From a checkpoint of a small transformer trained on Wikipedia: 74.6M parameters, attention and MLP in parallel.
Each number is 128 + 32 x the weight over its row's rms, rounded and kept within 0 to 255. Layers, rows and columns count from 0. Numbers have three digits each. The size before them is the row's rms in percent of the matrix's.

# layer 4 MLP down (transposed), 2688x448, rms 0.00965, rows 706-718, columns 0-111
085:146114119165096082086154120121137157186169113148127120071153090126140157124097165127102140135111107173130172137124132125115114158116108110089094098108074159092195159167157106134119142066131139145114112145181111190081110079144109125140136133112137180160011128168121184109144149095128143147138063098139096132120097136113154153080171161110
056:098102198127076127130127163136128118109118103165134077140130064147200149110126195169064164165126123135154104119164131096101118169151123123108167102098096204140140079090157140143113138116105162158144101125184165117083078127166079100155113105129110139140000156108112130063102159130109159121134118086133145138108121163128123107150180075108
064:150130130145073137136117129110078096154181049126140141149151097139108149157122158075111124142161130165168113127142167083136163107104137173060150103137084143131138129096135146152095122091102105100138064089109181069157110141152152126154129117130124179172048092161105140121063122169133164130168082106159057110122162134184144115122148101110
064:124162136088146111132106082197122137142134158115159111077103145084096147110114111132212099133119171112173141173077121136138104100037184147126099114133158139176164151150146108140171122111122153111132129102145185157140080079086155149152155122103181198104102160142129140170126105149155141168120084107115138164115107160108137025155159135134
068:070140128152160166153101090133187184134133110154193145125185203106087080121162125119097174123111176155163142172072135080126144188077139149099135129117152114156108182113100161060156089124095160115158079097092156145112151153151091090143134217102215157090113153078144156213115146102154156137118103150104160131142122108124135108111154152131
062:141184112113155103183180163137100137087112136063131077108139121145163139166086127154105169077109109101102136152103114153131079102127141128157127144111095110121118123160100153086151123100132109161127098128183090195125114094160137081093097150135191134102096131135058111124117135092142146124116132129121133149149140129114066104130097121169
066:152134089133134159114170124134125084093167168105149088127145119148153109156127174147125126097130155065137146121126154120186092156095087151140105130122209151125134085139055131113107116132132096123166091175162056153129128107094100139097140157108137106061164154092074080157152123138133151151076117108081179158194165103106112116083103118145
058:202122110122106106161143140060113139143108130141097157099123118170134118111112148084140100173180139191138120088111088092117149111113154133112132124110122162158132160093158160155102115071107063129088132154132126099167123146165150101167126110199189130160085063131121165174156116155128183115143140163099112093171108176150167158163150129086
065:160127157126137115124172148133099112114150143066148140123083122152182134138121115115133109203189211106139092110173092116100130130120136150095150132175114145089142106128141102120122130061115113120135092157138181137169111127108109167136131124149134186156046107141089167130072115145115127137154073053120098127099132138119148069108139140084
060:082185129118177077118117155146093171133160150072161096102102154142121123161080058152108090115112182137136153181075093103125099148087148148151123137102155109152106150104079159136134069112154059115133073125163168145123149094102182115120082157175183180099093127106099104115109124121156191130142159122052114139147065123071107113175178147059
100:088153107105106062108130055114144163102090136092149077129138128133098110209105082145123169138122141123128166137068150162152074141095133129165126144109161100194124176111022178080114126133148095088131067072132092132126079107106120136097109195109104150087118138120130114161140129145199182136116179120137118123156086077116081112113144107143
058:093193046127156117056113088150122204166154162162123150085128105119083115111150075101182096114142136200122123186089138081110099115083201159139126121190151141165108123116135161099121129116130103087114099100130125102093162088104162145116149240165156125114074139142089147177102116126111108145160147146126100149100099112110108108141117129122
069:094088114134180130197131121145099087140096148151136144109156179114138131129124150145108140128152102104135201127090049070108130110109129072093132135148147119141129133089040130108134094083118120193107101050119200130130150118145172066094135178152150186110113136095150128190144154139132150103135085141077115168181046123159119143134163206112
# layer 4 MLP up, 2688x448, rms 0.0145, rows 707-718, columns 0-111
064:121170091112254101113154052083158145151094094071124148085097163134079128165158118116207054103145112112176133150124165137113107054121114160175100125177169071143110167127152087113152133143139106113121176128087099118175153174109118178144180129120125104118138100122147117150236144093118108139096105169153159124144152120138149170146077115124
068:133134175112163134154187098121209152102105177107127163184108170129173137090212130171180114185136135083125126176185104161101083092161084142192083125166155122111146120092170152174162126118129192166142182181163079129153137137154113141129110157118147088090168172122150105174219092125097096134112153140156187185140131105133112084149125115139
075:188143120161138145135139127034155104121136069104110142173128145157126087182146112124046155089145083176081144102147118094117123119186117140156142169141115127128142117069086176076080113128149112127080058163113059147109180147158125124083116135154101127092077090113107154082101159159104095089228129111148064076118131106123085155156113157096
074:115092134124118087115131186161138101089133171083051087125106090125137187103122099161144055123146084139117113127164128177155065108114095127159141144141137151103155127154128149139108113099117063092076114180184097096141144113081166143141100146119128061139153126110082093110175090108082107135119115116149112140151093121084103090152115073224
071:125120148093188134133135161150172108143164085136139131097117137117063117074156118116154113142121127148133107088099104088065157163116123104093076136116164166141160167139139093155121044154154086171102159113118171160134115177150144201120174096105087106140064134081167199121142067142145104137123104133100124135070112104161144143115132176074
083:118132103129153148150080146118098184138123097139093177202118073101082135131153123124137140134117137175094137203134102133074143101154117130102129045149068150152135230130160141122147130080128152145075145117076173103117135129199150189147112146107149148136125081122171144130135127107151097141159141151149061135097094089120100182195161139133
070:063127156138156151047139074168158168127134146131139103159123094121147134116159124151123113083095119112168132147175140091094160173137110141139131080179176077125132094121162078145147199173125170152154150135143083107114127087106056159131104094113083123120091221141135126149095154112139084152124168072191140157078161088144117105144102127131
073:143111163126129149156120154087113148091089078103092089168163125112135136149144133108109203086118091141152157155105127151097109126140069172147133143138108095174129157038115147137147162139127166149175162140112078088102101130165129126126087108103106082108156103160169134111153133127094088092104142157164118134141139094125103195173114128127
064:109128102119214173118191145088202132128071096101113129136124136141052118073202159112166185110124129132102136063099166143133172134137065124140067104173163148109122149121180162096139171106149114114100174204160104122130081159118107092165202149108121109154129153097117123170188085139075077140137154118123104142125188121167127110112112103159
101:170119068118199209115078180140121121145131104122162158142132176129093137030142150132125104044080140146112081104153101103084103142150122154105105105065162160114150104156212084131140104124147160151083188139135148147115105137128132131151202111126178086115100123099116155080140075170059075178132105150086121106128170149120170094151130147119
065:136093160125104131193092134121140068103084097148130128227172236135151159149135107150128196098093110078103132073157102132115151075143077103142154136064142153120110164141113157115144165122139163147149105114113158163135075144108118121120137128118133121136179111121181120100168118191157115133114121137121151122148205112145118188122122107165
078:170148152181094161121147145146162205074113097160109079119167057131139121163128144119109122107126184169117066137159208183114139166122092171164135126138195153096160141174183136107135175121143125095143132182179062112139119130119039166089147123085110076149130173135082175056146123142122090118105148059196101118092135120104091090147115087184